Weights of a small transformer language model.
Size: 15 layers, width 256, 4 heads of 128 (2 for keys and values), MLP 1536 tanh GELU, 18.8M parameters.
Architecture: LayerNorm before each block, tied embeddings.
Training: a variant of Muon for these matrices, 1179M tokens.
Each number is 500 + 25 x the weight over its row's rms, rounded and kept within 0 to 999. Layers, rows and columns count from 0. Numbers have three digits each. The size before them is the row's rms in percent of the matrix's.

# layer 7 MLP down (transposed), 1536x256, rms 0.0938, rows 138-165, columns 0-255
107:460524528508498536520485495492549529526478464547467522497462505544481571508489472485488446480500487485510527480472529532472520509514487472489504511494546445528513555500527494510491495478545517494494514485524495461452512478522478489533530522544520467487488518534499549498475468463530514443526505482517497528483554476471503511499504516504474521531493504504489493469499437501487505508493498495488473506523472467460483575458454482471515491497549468508478518467497485533500503475495505525527467513495482517514518476513510452495549476523479469537540500504481529522526511512439469526469521517502502477523500495503516493465493530484532455479491498487502496482492527506520522519526488484492466563485515504517502477523508501545509514491457499519515520504486484494514484491470482
101:454498486531483518461509466491533519465446459554464520518513504523517541472533524513499453475500520486498485490476497481495503513483532513469513541498514494462481543496505494526464511514437451498530518480514491480508483502551456495542483552522489507474527526516479514483462514496519547497483510480545525471476462477480515499498492448510493477521493495553469535491502509465532519582498522473523545476473519491498481503514468470473501505474484488457506495471510490513506504484535486465480521474473479505530454505544515450546519512477485513516512551538517486523510512504485489510474481474475511461512521504476463465518518518496539469493552492495525479520469498534513488483512507501491515463531458501510468532472477504473486479510507488503470503496488501508538510477510522
106:488496527495489499506532499475527471453513530503510492511494516499537516501514463494492506473503520476509479496476490475463501490461547492512477497488532506493519547477469446459508477532477525531541508521483492511492493510472466477535530489461508479513517495487500528514473532495457497504497540465565458491537544427495507475480507512490505501469480479510512513525503511506511468614529539498528501477527496481528531536494488502544521507502524498542520499540484539509481473497548495531514477527476508492518495490483498522470459476489512491506524490527443508533493493462527507470491485513475517473517488537466526506516492489503505512494495482507539492501477506490506454514537512484504472517488535463488443531510476502469524548511506555469478538480506489492449543505483511
088:495550527512513485466534473513482520510508481483509524523509497442486515510490474481484503507509493489510509509504472442507501510520519447496470527516465473467498532499507467498473523477524481496458474519485492492525516467546544511453501471534518485505533494505525488518517455524484479513548536495484483498557510507524513518473470486469470464505487531489462458517536481495501488514570481520499490479537489531546447494516492539486520497500491475477539470448491468470534520516536499498441482525500517495514518491479511542529540483491459485451528508516485460492513493459487528526469500504507488512511492512526510490481541533456512501509473476560498515471525524504490484476500524470496493532505510539522487411461510522491508520494509500465506510498529526465489484533488498
108:460484476489504508515488479506547491522444503509489471500520491546490527512496508502524501508511509517477538491557481502472484495533505500511489511508554501469559522449504438476538491519457508503475504497496501514526506486468487492527533529517491443550510473529493547493501510484520486465570529489548502493479532487487483467501474507469539489527523493482497504474517469481516466528566488447477537525494517504513477473515550531500492515493455517489461509488491468469463530464512530462524439462508520510497503554495516479531531502531489523516445517459485500521493496463467496478500460448469486482492509460477493488469523499510502513476499506483525520464524504503519507510524501492511460476478479493503523519500507522507511492520464500489463530521524496468513476466489524
086:461525465531519504497483504486453486510480499495503513507513506483507501508485520521515520536493480498486479443508532486538507469553515554478482528539483468503482436505468511528453551496536538536559511502492524485498510505508458524524545512468492457492494472500535483466460501474476479510502496525515468492510487530516492481526508478479478499544499502535498472462481505470514502393527518499505531489482505532546509497489527518485501502522520472492524535503468522507519511505459539494523498482534502521497515518530468491527467530521445486507485500524504521483463461518502496477554475530494468490496506482491526499548496551458522495522470549533477449500477554521505488504484501503492489499481503461532504515484494501540532492490483493538483523501493501476497487502463516
110:506483502515560488467484527509497485514448517474510523524543480444483513522497488495477541488537502481537530498476455497503492495529460454529493478468484497473444455482503522528507496538524552502490515487455494498526497514514564518531451522518498532480487534508488496521502496492485494524521480460488490478518477516456489519526454474491526538499549481493508463476466528509505512533511489493517524516509473489491483466478516488535493466483509463536550485507461488515539466489482487486534498487472503501522507557497518494508531509511492520523521511477507493475458522529478489500474492476507534503532469500496546504468511500523562499483502539566460506537506477514522456484538463509496495513538535459469459520514478478525496481526529520485511549474520474502503501514503498
108:498461479483540489501471500511529509477490504499524497514511507524502476498537508525502471470474547531513525528491486507449469470472501443510494517508541502460501484509523477533478432543488572482482531500510492506497498537519462494478478495526516492521489500466534467463513496456496472507481466454527507494535547519529456505462486492491499486513470500523492540476562491519527496508477526538515474489526515513490549544463531480498507496499506530475517498478525502466539502487483456498501483522485534509458526464531508519509524502483477526489495517452483492554453477503498507505489542505475506498495492533469486510472472484511550547483502494456479474509490513452506496487523503501478532424490518516483483480439515525494504535526499544495482506512473484519497513479474516
097:487491478483508525490475522498517528494491493502525489493466484510528489479505498480511505516478500533500467483516491491486487461523499498486520501499501501478469503496476443500462467493520487492560470516508459486480491451508506519491501502486507516478480448507509503508542519511508442475454511460511522472484541505474460525518520497493543451521488521518505512525477551470539451547557499523513487488501488466474529495481505559462480488527505502498528527497496501518535505513500482481480504522522498539559497530496468461469492521501544487502511506506542497482489498485483485509519486495465508510504462508481560475522479498471514462501491476560493479525518544510485477491527542489483501464540485559507506543466481527584532488470512520510465516476476536440502530490468469
114:525509476527511509528442473514529424500487490521453500512461525486497517507467517521491485475502493420516509538494516483496525480491496527533485512495500487474488509490480504518488497551526481494517582514521478470517521480494488509502521470511488529490547516516503540470480506440488530491483528455507511508521516476462465523480513515529480510520487503486496511486506489487479496505492490489491500502528536466459468518484492426506529473520516480526507498498510497522527464496484476473479476554523505524513453528516498476560486534480506494465478506508513477477514497531514473452498469504496520494478498512482508482501462486580544540537508500552493482474478472510532501545512483501525545462505505492495523482507535497476533504489537497520520496482462520485536522506489442
104:487529508466536524489508487486474468504494488497531500527494485546486490494477519433509497481545500517490551478485490473498488492480490500543459514494508515503546470513506480527484518518492485492468516502452518490477520529504507497484544496466471505499491479533540530536491482545534467530462537472460496513519487467539477477472519498479527498527493472510478540493476482514503500526522479513523488509490474499503474490505538489477482495514502487460516541503460530501483519512481512519501534482518500552494521475527523488489516485483493487443508484465516523565565448476477538526499496509530487498465497499480482482502532516518532416479509474459524476503510508541506510478508531490487482461481517481504538464455533471540453490527529532484475485494519475463485523565506502
101:464516474500523495524514523490498492490443482476458506441488470502504480491502497511462477518507472568485501502511522478472481527511510504485483485546523512461490441512492505506530478514498497469469462510514463485417500455524493519485541521515491455540493517524494478482502518575481493502510494508507525508475528486498518465520507506453442472507507524494479496522541499489491483477478509542511555494504496513489497531483436535528535454493506506471480512510502474546536515505474491502490498478483486521498485500530500460519475546493513456544482529514518514487482519526495484513509475522504500481490511461483448457497516497496491463538541540494497449475512508538521496480510533495501502524521518510487452508482510516534513528525493502551442494512476503523527531477524522
062:541477477532490522535468518528513487477481481482491475517489545525502488480482492488515485523498523509486476493477537490511489477512525505500503565481489475482480548497460559503479513462485459492516442493534479507469515535508496515489470489505461529527475524516438501459519498528478502511512497511495518487456489485497557505508526493541470503483510537454549515544475524532488479392502496498515483490511501513486509504555526490522493521507496510524539536441499498539523535519483461515511484499504502509478529494467495500486528509517496528480480484520534474505487483510513506510465549526475511491496559481442494481489508513503499472485494502481535465500473524483481490463515487503506450533505515517506473430509475517470521493520490518521486501462477503465461528499501480
105:506527504478515489433484489532500500455504548542486512543480478546501491493501476515465463461461471548493518536494522492544495470528489477478497519516492516520498503484527474507465529499490535493538495514486512475512489511488496478540458475506524511505486489522519532493474491484524496522490500500500494480531531495510490495477537519515497498515487460503524504540462526519452537502486525464499553558479507490475503461480483505487544505532518492494538487510515542479476519475504509466485492481505492509459503515489470496501529519506489505478513498546524536468501484485518545480474466516555493493460528492528495482506492507541451535487523515501509557516443502485504530512505462480490511473467520517493437529524481489538573439494498504506467516459473469492492513539488453
100:527527537553521489496499450504522486509479527430486495534471502474454465498503495481494503527494530513499474515504461499537485501482483514482486490501469442510477505544476480553481569506476472484501504508500504532517472506492509520453479473474502531490501537485521531516488484526517480489523483470528512502505461503487480531512505490486504529531511514522565502510513520527504503491441480483496529527490479515526478492489500454537527456471513542518502459462533507484500535537527514504533523489493489473488484523494493469520446534483486541539497502472462522536484549498503492491545479519465490517522474468494489532508515496504486486484515511472515557455548502506556559487503471497493504484491562507510504506518503453523512484528455508520514506498486521497531534518509481
106:482473558534480461499442500448552490532524506513523541497504481478472443488582491530510494480547543476490486548505503478459498499497487505459515514512482506526505536511472523550485496512480498494467539463485483485524481468482495466482510554511492496464516536467498578478458533507488456512494520559465489476505501512454457499495516475461509491513504467488505486470500534544529528517501464490509518484493521520519507485506459518510456493458496542489516462458510499489495486497503479509496492494499546507476497475482487518488467490491539506527512512478512514528489502497492518498551469523502503490496472478521502511549481518478489509504452530487503509518511490512508505535475522518461504502457508496501499509542511508483460518459469499494505478555531521512491495517465502
111:497458489485537471490486516573501475490488489501487528524504500498470477517515513471502527526511504520501507493513477485507497518518500504504506544486516525560501512499515510530460483511512544497490517468474532545515455499526479475468470463532492503496487517534545526494496513489513530454452493477484522461459482496544481497499459527499528482517517475465502494499521504477531520544484481507485495464526433476516487497480472491495483553535538510475492500477552497524451522488481497516488471510469509481487506491507478476478465490454487497437513481479510483507507504522471464488472484509513499527532491526498498502468514484484502504492536526454501482488501531501557480424558506494488488474496529512520519491479533518569524510553529485447515492492539477502514491529529453
107:441512520473524446506496497528536541481484526488524474515494467529498477509479513503483551489450504505493518502490485508482510542506495488532477501527512535498448493520529527436513505502520540555458487533566489523470516501502493520490473528485514533503515505492492485518521517496503479453522535492507504495524533506494499494498535495477511551477520481481452495506519483540489518569484541542477497495526522478498530543507514538530490505529454464493520495531504491492528481516486505510495490527490450484488488522475479510459501502500501522468470540506549485464495513508484479544500516476489529492454467516517496560444491498505504526495507481512452476452519475519527496535558535453485501497519501469502478514501509496486502523475513526459541539492495472475516475491475495
107:481476463532491517536487470473544479518524518526470499497541508502535505481513510484498461501553512458469518474543461484535514473555513530474462486498453488482483463524500532525500459513505568479512482532533498528500491532549501510512467495487476521473438507503497541500512532530490506480518506497464520525496466497522521489504502492551508463492509500527482486514449539461525493527452486492510492485459490481544511524531481538497459469533489496513494497510454471542478476507463506516480487518524493502485517484479494519502506530504538494484457515508518511512473517488522531511463506504526504495497472516451494472508509526502523454490497469479534496486476500501528502481512519536450489496497460484514463439517506497519453539502530534466496524540519490506473463534529494
100:533507514511520478545492499541503471530484521527461500468448504471493465524451519516518460509488484480515473483493514495521473455510517549514504469531495480490496458543540465486502511521493536522496503511478482465465493468460503530475471505538558491481463522535526522463526466529523487491491468490502481498481482514507514511489509521499472501502516511463495472516508446484511452536488525511476515512536493519504490550512480480535510468486490501534531472522498499520502511463506521523467497464453531506500479453525486490490538514508476468509499490521476521489542480526503495548495542468500462535466497500537522465502478516511482478529530489506491500509519531498509553462447484490487463502496493529450483520512532533504476505501508529483500507503526527489570562495474554
100:534531495456504478420512499504450518456491507492495472511514495522507484493529434503505479508509509506517471511503533544504492508490455498465449488487486478509551502529476496493485536482515522481478515511506540544518507488496512514516524505470502474490488498485478504490480513477492469496479515478463444567542534506478525495470422466514518513508490527487564503524504458498530493488525507534546523520514495475562474488475489490489520474527514507494524485507509539509482480511475518478475522495506534508518504531507500541510494493465486484469503496491522530512486476517502475490515473515487468560465513508530506455488510474459472495509478539490520511486541437493520461495533527509506477492466523429505487481512492465473471520491490516513502502474501550514507461492486536
092:511516514541499525521486522529506478526526486527423499507525509509499484513532475523515497512505520470496496481502470496481487456486505531497548509461519475465503514484482508500476527471520511503473462520500476519516559507467526521489518516501518507512464481502496498519477520509498545486458519513518519463516485487501500516498501517473512507492528518532454491503493539461495492531505455546505502527444484532500534502494565515503474512532470497487477519552488506510520477486510492501503496503478496479467524516508489502531493477520427515492515469535497471485508508498535449552476539459522454521509521491489528521481521463511464486485501468527526478516552493497463502523469497505457500442468493531437470496547519494468450479485531504501475486467553511458551490502532486
104:482503521499533507460533506496518482497510502491478530504512521497462534474484522460472441502452503521496509514546527492535484460494564515503541523512471496459494499472524499505505542493530522480474498515532497474543464486541516474512506521510526501517453555476497511466512530473512526489501514480469536496492522484496498517465511496550495473503498499531490495486496498529492479465511506477531484478513486463470564486505535489499504489493501497512505492493502526475485495507441466502547492500510527496485475472499526529548551470488481494490526513491510458467488474492508472515519465461528439477510494501463447502524458495511475438490458505505500526496538522510493506512484531480524470549497540490543480529437497512462522428509467493504511480469525504502469511501524510
102:490539481509566485496482501495487478493516482520501498531517491509543506537481480467466532516472534472500566484492517502517516482511495494514501485506494518469490503465447527477510580500521477503484512509480560517478502475482503497462519497502452526532550486535479449467511491500536490517492516514480520529521490472494502509489539467464464528571528485487499490513462453500504468489480523494475500499493476484471520509528519509501533464496484520474461476507470509484522512516518481488500480538501492485505458498510526479514523460520487522475522518455474483500480551516416514537524484489528467519478529469488523466509457512486532484524525523557464478499472522501502523496505504502524507518461497519506527455499504461495520492488491473543508522529507528553480477482482484
109:535517519573523499488519479508473511526511467493485525531505545491483502502488485522499447456503490505488524490478493528545519496492480501530477495510528493488526505514483488498487519487506517511495476515495468466530541500528475467466500551510497497477477527467524545499440484498512478496491498531512538523481529487493524495480473474507459473561482491518517464485512480516513474438475563465512480475494441493571472522455508511465553464482484532482541483491505512524490476527521516515528529519495478505496518458519485506494494507515490496472494482517509474508487499455454481512493489505498510454520533498518474506427487461535508522492533548477520516454461520473508477535517482516529486479466501499497526472503477501536520484540520518490536520502509530515515550522492493
101:449512530522493505485535476500512488496507491452481494522470493524498533503474523515455513500497513509555484521481453471555489519515480520450504455536521503502492500511481475462473507513517548526500470516519508494487469498503494497510512498529519514486501520500552505516509515505524538499496522501497497487482511524481479545474514544475498497522521487462526473524510484415499458497471483490527484496495495515495534526458478503515534488472510516471458491465527470486563530531500508496519498513499516495485470506515502507502438527488458538499517525555474536492509517453554465480492476449510458482507490453507477521514472539464491520444509532477519416475507519514486496477529488514493516500509494508533502496517481489524535476493496533503525519521502553526481536474481489
048:526505470471507511493528518499464470488508517478490493504507551501475475514543477530495524537477501508489464525508513508506525498480512513494493461498542475513541503481494517508540492511529528503489484497506531482454499500493498520494500486523509509490495467499512491481469472481529505511479505525453476482489494507470520500517520474524523537504503514509475466546508494514488492277505500500490525488500466498502508470533501492481521505478486506496496488543520479507495491494500552477468521507485467492492530502505510509498510510493499516506515492492510467523525447514481488478488473496492508516504532508523516499495484496495467529531524501441513519541505483524496503504487530504512499499492538465475531521485493493522495502476510507524479487571503542511533528493507524
073:507488522509532474497568503475517500507489498519498498486478502496520444442466472511513526537524526564525501508482465517482502492526492568512499498489490514507521524558502493450499534498509518478477482522514550501520481477558530523488520472542497516486523480486529492502493488505486528499484487527494502499457480503494475460485540516543510461500523493454515536493497527457481530456480512516461493498493501469498510508520498476468476490519528495501450505483503504465517506498453471523512518530480484476534498541475416521548542521516469514513500478505493478466515530502481462464473517533470531549496504435517496484498514524486477496514514463496465520531475507489528453479482500512474506495502509531518496494503506464524510512527505487480544472452520515552501499481513504
# layer 7 MLP up, 1536x256, rms 0.265, rows 139-165, columns 0-255
100:467521484492479491485519470542526499508507516469546530525488509517494457513470475501531543512520515577462513501504473519485518491487503491499527483524510520509503518518495528505513538532498505508515447515524461465493533505484502471492468529511553450501512490500497516483525527542480402505527494481491487460476480486493464487528519501491524528470510469501492502510488542554536491505521453501490507460514496502489497516547475498549450483513492511526444519504496471500492510465504515517558523501494513484523485490481547499493503515421522509509455519499499513500504526502470529455530548498545467503511479528522512539529474477471471488508510511523462511479511473463488496481477466506497484508479500446515473511521546519482490503506537519517504494503492476494537500542511471
099:505486490494505477527516536463510512522507486548498483540526513491518504542519494520519508491483492524526544497472516533506472539435535459474488512496462513496481502528516490489525494529478503495545477489511467504485485479518523516523522543519491495513513492468522456485537464473531476552491491516473463480498493512544481533495476535459518499499476478502458477518482478460485474518496503509514509526489514521499509512556490491501548506512515434494491485536458518484490431471467465507513490501536467505503492499498475513474483490453511500491506514470528544446495464549542499450550526481502453534516522512463501521501543512503499531492502488490541476483526506537516499487468513513524491484491503464461501513528466502446461470529467491510531475491501513476513522543529534
094:491462472480510509503530513472543457486512522452518434508507514557483493464526544537511483488489494563495535473505490545493522526508473512520524494465507520510520520471516485486540484508483491504469502489502531518494488521482465502529514510487485503504498527517449503500528502492496505496474475467513516537450479524457479514527528520476513542490493478505568516514483485523492514524436489471487456502535535471499527535508504494502492536495519561501481513548518557502474457481450497508563505475495503510489490489488483468519474496491498523516485475489503513490489482560539486488523508461500503494510521493498481498528487496567490476488502503459546541543519492497512528518520449490512480464513483465501500543537475538490504500556495531508450500485515494515505505495497493
100:498452507449510505539517466488522519544496538488450435476508514460509469501510541546514522509515486492501495484477461495498511534492566487490458498498513521502487507502546526479512468468490487497450456496500531538559528469482489481483495509545484491484496519519490517506452487535485504438510515464512479468521495491508472527546537501501508495502527474507506477495498486469489475550483493513521481498485500475511488489478509487466505544515518494494504522518489491491463483500504494520547489559581523509510512522509506504506474499531498513477524543522482524484507492492508528472464499502501508515495497509527522470476465549482465463480511507528514545524512470500502504478520479486544518503485494521523504497484532532488497565487527442498484529500478564502508528499563479
084:456502478500477481523496519491501504487469535469492501500504525527437523439480506496478481526555532501451514545505487509479477505461478488498534455450545538460475537496468470474522487521501526474460481457527485428532473527508522464545504513464496460496537491504523517522498494494501527503481493480502495514516462453484524484503503484517500501473504474478485482502480478516527507474468530449507529475498466537498498495496507493522518513515520471542481461486463504507503524521510487522520495505498512532518543452509482495492492523531476481499501504520520467509515523527466396494507485488484513466499504517507468479468493481485482482483519501442530514513483500492507510495533521482462466527488481471472452537439521460526477519489520490504495516519504487527486508479506483
104:472477557509520507550496458497484475476525487527488491502494461464470508493506443500488488499492563490472531468518485492521487522523512498508499518482497457530482456503517500488482481530526462499516422480551500510550522522479506539530514532487528507515494485499549509509466523514489491477486500503453505512492522502486529511484479464494526499533495528526510499527497499467448492528552536516516502471498511510523477487499528448495468536449501521482494490485503503488489485504487500500453489541493527492523492480538498576480486492562498488514526518537479491514509506483491477531513508504490531494523475497510505498480472460511469450513487501504495490501477432551508503491527499509534505524526509508526500501541529541469509516520484501478485491495485575480542516430512509
100:477497482496546540463536450496454459522535506488538525501496541519528514563510479457470491536479498523525500473512508481495525499475516493516489493510520527532527502561516527523467505473535490493534489485484529519496473482465520529486509513535505520546508510512501504510486503504478540519510524513500491479443520445556510491505450503506473521526480474486528532520496503511450499478543469505495500518499463507498488458511503520488504561508491504500514509480477534526443476492512532484455471490491508528496469512508506519535512520501519491525485474478503480484448500478487511489495511510514473503538451455485527544518491498510531485504493466531468516527512500488511513558508479544481430499543516501500490502479497481485540489489531475501474487481461478517561498494553487
096:488527540493494514471514435545469484478493511500523478497525494531504500483561506482533539526507475462558514469480491488516498465530489458516511487507523465520547478496526532529485466525541511463499498520506527541474522487494461541527517481504510476503531505508471492501492499512484520521526483473477498523506485505503518509464469503518520474513514459452495515472498474539464492516489486528517509491520534544480523512485464499525532501482485520484508461529476488511498508513521461544525485485474451507497492518496515521469493556523471489495532493491491499520483509481494444501495496491527526486509510515471531512518482460521501479522517538520568477521526480485521494526504513450472559556520494499469522505542464487494538476423527451508543513468494488507513479533487517
106:481533491474511496555500530478533495498505469479515504511472508524495522483494500542529472502511516511512478506522493482514488495553478506533535479513486555499456538491464470510484433474534467488472458498491528468478488501506501495514486505496606477518507531515512471499490527492469501490548477454466502448480521469506515534500489488457547474504505513498493515510520532472530583464473520541512502529508490499497467478487482515505471502536514494480506514510476547466499485487487516492513487469500517506519498496471504496485495495480543533480543510463484494517491517507483457471482473482446505486479495484498511530492522486524483475556469469531514531476489504498494536493504515491454503478534495572553498490500505495481480510538529503457523521468473468491514482525499481
104:508488481526519531516549472464485512470551517484456497489451507496517484483514541542513546582482525487485499503516476469458522475550526508515509517472527465489480491482482518464486508507490480497456493492540481523543529499536520522518494513491522534499545498526517471471514529497514539471521436505460508466507493511459509499460509498505528495490456527520461504490459474462483502502491518505491526516518491503519488494542494559524409481536514491494482434474492462512502470547546488511502504507508508462484508498515500500529515526496462480491518466512482517474516480529525520528500524493498529498516506510519524545510511457496469517505493484493502510504533561494514503540489487480476518491480485484518484465475492488496501473513506472466514524521466543542471509495487500
105:498464486535520487489490531508496487511519471473488585494530503522514481485456511526469502512510499488492536493522540504498484504487451524506477459463478510508461492525511478480486513535486519473470488514467484530521544546500521467462452489493508490520521470505481503522500512484474508502521514516508525537512489498493473529522502472485517457536509465488486532496508518513475514488453467518546457541454438470530498559487422490502449484519526449484505506512569500493460529523530537513478518507480496487501523515476504457482524481547486525472464525524478483529535474464499507440520492496491483542472474475510511522473513506509481488483504501488470528502488520502484488474490466515504486494524462498545509505517466524483518486477472505489482486519497518488523533527508459
101:500462520487520506533470485534591551562541515462517499494532505509490505515506535491474511508463491512550504483546473530488475495514507481456501518521509501532494446474485475460497455487523486537465433502484500485550507490474501498498523519495494469485522485478520513512506483474543511508500476449493479485518479518516489525480523512541532486520506494497460485508518478483508477505515501475485480529507518502482517556499519472534495509507518499467497457527483494513514453457543537480495530537515480500542499489525484483532445480545501449520486475512507536517484524482518498504502515477497507512468540536535469476516458531466508495506534510477495495522484478482494522480446538493511503463493537503474488506470505513499482490535511467440488495480456523529495486498478513
101:468455532504486492510515510542512541536493517449507455480461470513485475513491513494493517479465500518479518537483455504523496561543537478495497480528514496526506483517491529541493487494503506522463481545502493502476486512505546469519547501454514520476489476500494532501539516511513472487500473496482518502508485462495497479506489500511484495505539505491511536522510427462534483517472477527481468477479528478524519503493502514537507533471477506553497490515491465530521492494492474536511447485550493508514501527527512443501511539469496513500469539500490508501502494502498497491498483496504505511469570519484524532524505461499514514462489532507547524476531495543503480492550568534536462491497439517480521485472503458546477506488512528503461488482517477536522485464539517
105:519500453482526482536494534537488513507488504477493514556462527491475497509492513527503503517471510503497531474502467485513474504503543478506506479462519527424502498496512485477508468517476524495511431516486497521505517493526478502486559521508490464490523510505521534528503485434512490470457500539479533507492486485469497494525458495486468531491544484478453486514526483506466474509525531502484514543496527527500480492510494497452471505451466449568491511536536506511455473492497502524486449469508504490492548526514553496486492495463498500492510550501472516439506508500475535495512478482527487509513516505542506467450489500458491519515538462532507506500471496493489494530461485530472510500478494480510529513489499538528472482466505520511502492503443487545482516499453475
104:555538518504500442512528475516476486514560508548522551502501519473517497520450515501473519534447457516497504493469496503511538477536497519485525539464506444489450468560537486462479513514503446493512477472490506460484475449515474483500513512485490526549507519520465514507557486481463511513487472452477499502494489495481491480493531506486465478496560494524497492531473480507506519567487495506485492502470506494499461527503492524519440507552496495497528493489484530514510501499521495535495507489522445520472540507502531457515541480516490474493491485454489532473485513467501478480472494519483531510472483480484499487512507506507517490526498455522513483493501466458493543492487510501494522489473523502476520536501505503520468529482505515503512484463539513478546479505543519
097:477488532479525496489504520521446482562447491489523529488532450499491473489460519508540525452468497496492520466517484500497470529497448468508471469507474506511465509469514527477509508477481517531481530481502524512499465495478475507502530502563505502520512531517517503481496511508467538480527509509540503518509527540504544549565535538499527545495501505492492493534464483468523521481535526515532504485457537500514500508487525533526449535489475542483512527546530509457504476497478496480503516552504517531469455470476473495490449497474496502493495506512490472522480479514482472462478496513504481496503494522475462506505463459474476522514514451536470537526522488538484498505465474491526514503507527536508498484519493470527448553478522509504519512544493485499504501507519502
103:489506524519519538455480492501531503523498500481504495507509534475484526482558492439476483475484514530543498499507508504445479504502480465481528518471458513546484501535472502502479499478484499441504526489472474536469507530550492546496507472498558483472494470440522515527438542483535541514485490525498522508487483497526474517475498493471500492529447457496518525486511540509498498533514505468522507464525505459499498466558502477461522521468524490525480505530494535497469497503535479460528483485498492522513551503515490515469499516474514493480488480479499500481479542474516499530507514527497473512448496528467508485515530524486470486505514511484491486497484484479460502461547435536561457486473504510504459516498526497497518513491456527510496483503483480487503463468496523
106:536483468530488486508516489566499523463470527472546475487484509511494510472495509493482440467510534509528537480494523492494575496504480478528508500520492478522526468515499538522485474493508490460511509521514517517506510476500478508475487527547516496568535480446466487503505496516479502510470486514494428440506471490465489472535477478516537480496514498516534489532495518487520510489585483479528486488526505481460534497482493491452467510477524520466549505569468478488484500503466533493518499502506509491559529503504464492488535501530455483488513473527519485499485539486498484490497470513532494486483491510496514510515527517510472508500485468533487531531548521460445484507497504514503509483484508497498519482510485476468474514495500520488565533486523529545483501478508500
100:472484530487457527461527488492502542528476529489497472528502511500522540510537499462461465476446480490503485525527504500534486498506511526509530483462536443498510509521468502513465515512483486496498518552506504509531522495485561502493510514469469511538475512515476519518481487484529472505481503492494546491521479499486500474556485477508517493529542463478505492475464530508503494480523459488457502519514501518478492474483458499486550496464498480523529473524515514547509527504552505523523498496520539489558461497490467496498537495494534493487525523465524510480494483505421521431453507496472506520506512529490515485499463436465513454514517499528438483514519531484524494493492479478526485535526533500474459510495486481495471518511513516517502497531501530546467505501495475
096:496520509505519502519470502500542462503521469535524528502479497490501552548474480486510486501480542486474507532503468493488502493508512544513461481514517531507431453497492512475478511518491526495488453508488453489500514496494510500488540531478500497481515485484509481533507465500467519511521525492511514472451484519527494523512515540468518475500503433518510531475483496521476582466524533499490496482541500443491500522538551512489519505489499474498509513475483499489487514527513500511516471506492454448501478491446477506516482515544502485510545499488505478516456490531504486533505492504554522489487490453543561462504488520499438517481476496504473500511522493505441513477505469510470491465538468565474506511521540514532480468492509524524526473486526462478503489525513517
099:492461534463533483505507475488488510540499487479520515476495493531499491468515529518464483505463495519494524539512526490450530491490508499482475466476466466508500506487479516484506451538454483439535513444469492473532458490503502486478539515498488545487531540490499532506533522518506483470465502479474531530522482484498495469500498496524489513493480521550498514542466524527475504492555535458542479477507487483473448545478474502500486489510490540493526508444467542483479518492485508511503513473545510498543495468449512523493553509487552480513496517459472510488494527512504520473519461540487541471526476532485499507530512489478507487513491512494508503520470517474497466472484521490521544523504523502525544477473487471521528527484492462510503463531494479503439480496472472
101:477506504515497532482520522507501478499472500532513534522501502509517493510533472471503504499508481506486481470502467504471539470486496504532525530514528514528518542514466485506503470524521441491527502504515518484476505476510530549478512509500521568482497479467512475463471506502489514542530484529511522492477498489547489499478486504557529495527509454518526556475521533523473479492545452501512502474538484496523468472484488452469477536486516471507478513471494491510517532487538480533473520488464526516485509519514524506487521554492513511496494496524493415474465495526493520527480551477496450480553499477461477548487481480515535537525503467484493488481498497484469512561519477531485517440508453477480506516536457514481485472492527476498531475459533487485512517508501504
098:507461509492477502508485543479558494484510455489543518495475482465508503496508472511494499512519491506473498497490573516517425528504526503515501491544521556501506518505474520516500496508485488503536505515559507502520475469496588529525520510473487487446475526470527508555480506516526514483505484453493481496522467516517487473458467518516504443518502491499521510458514522527485532473523443464521513513509494478527461503483532511520527487521508505538507496460554499522509452520477499485498497496467463506504492505480449494534476526475523522466471536503489486540524535463499496494481499467438451503470474488498508525514526496470476484499509503490498464497516473504449476501476487452511517518514531463465523516503498526472472485517498524500519491483505468509533477491494523
104:469503505490497537533499476539542493472477458472489440546484560513527507483490512475476512524505462512522474499530500498459489547501467469497511498475521511493517456507544522508527519477526472481503478513515507493486511526493461507522488479529503499524525510508518509488511498431517512508494455534498507476528500509488513482475482508505525499471491558537534495476493506512455471526551525494498488534495481530485515519474451524530526469495551506518485519473452493508518441522583514496528499490508538492494491472442468481507534537468520503458478459465530508453481516478513509509497498469460470503495518508516498499478466498558513485519473531483465553505524538463486510520477488467510507506521478541474487495504501513512492480497462529517521522521484504493486494468481519
094:482462453504500496487468487476555506504520519510466553497476489495526508519496499503474487533487488455475485518502528535442477519523520510509501482502511525475450542510475522489518464506563511472470461515533519500522478498539502474518511497481489505473537489498491510496471471492531484477436517533500501517521490512489491398509499506547479482497530496481506485488514469498507493498525514495538482538516503508531504480505545526531457498498480494471482536501484472532489491482456486501484472527473466494504534468478499497493536501514509451495481528496524451512478510479491491515501496541483542513465529478463531474535501507487489477477479521515530537518476471474484470486488501524442470483492532542484515506493498488448521525493529508466468471476505485515552469539557488
106:484503483507500493481485486536476477505529496494457512511502512514479471509499500510493460459482518562511485507425464489500504509501480459526511505513521515515518479494467522529478534506486503527496467438495465497544500530506533500481486502477468525526538477496473516490491454542511511521483483508551480540497425512506500484462508519458485465480519495484493521494518487553484502487496517548548491510512507510518557505501526495490518460478497464501501504500510510497495528486516500439505570453485490488481522472457512487524458482496519511508478475512476526488468516505479467512464552465541510485533500504524528469524496551491500487501467482553513540504496517493470504486497491471535492470512547540523511479536497522539546496483520510478441496475478509510520488542505480
097:503475504516464500528495471544518504534510487497490502499508515522503511538493510518508473490482514509507479490493506478559497507525530393527464501484518487490488469503532489567510481504501527494488498524482506468494513573445533458516456517513488482545522489519505503501506483496511512491527485448512514482501525478519531549481472514452483510467506542473489511470480468492482507454477470501485540475478523499469509522515475487501505496494455541530555484506497458523488478505525487537503497535512541523476521529523537502485531444475536511517506515503500533509479536514499544479518476505542531517532527568487508500496469484513501486544483521538485478463465516555526516522510513481490490549518487502487517503543503509498486468513482488524486532521512520507473488530515507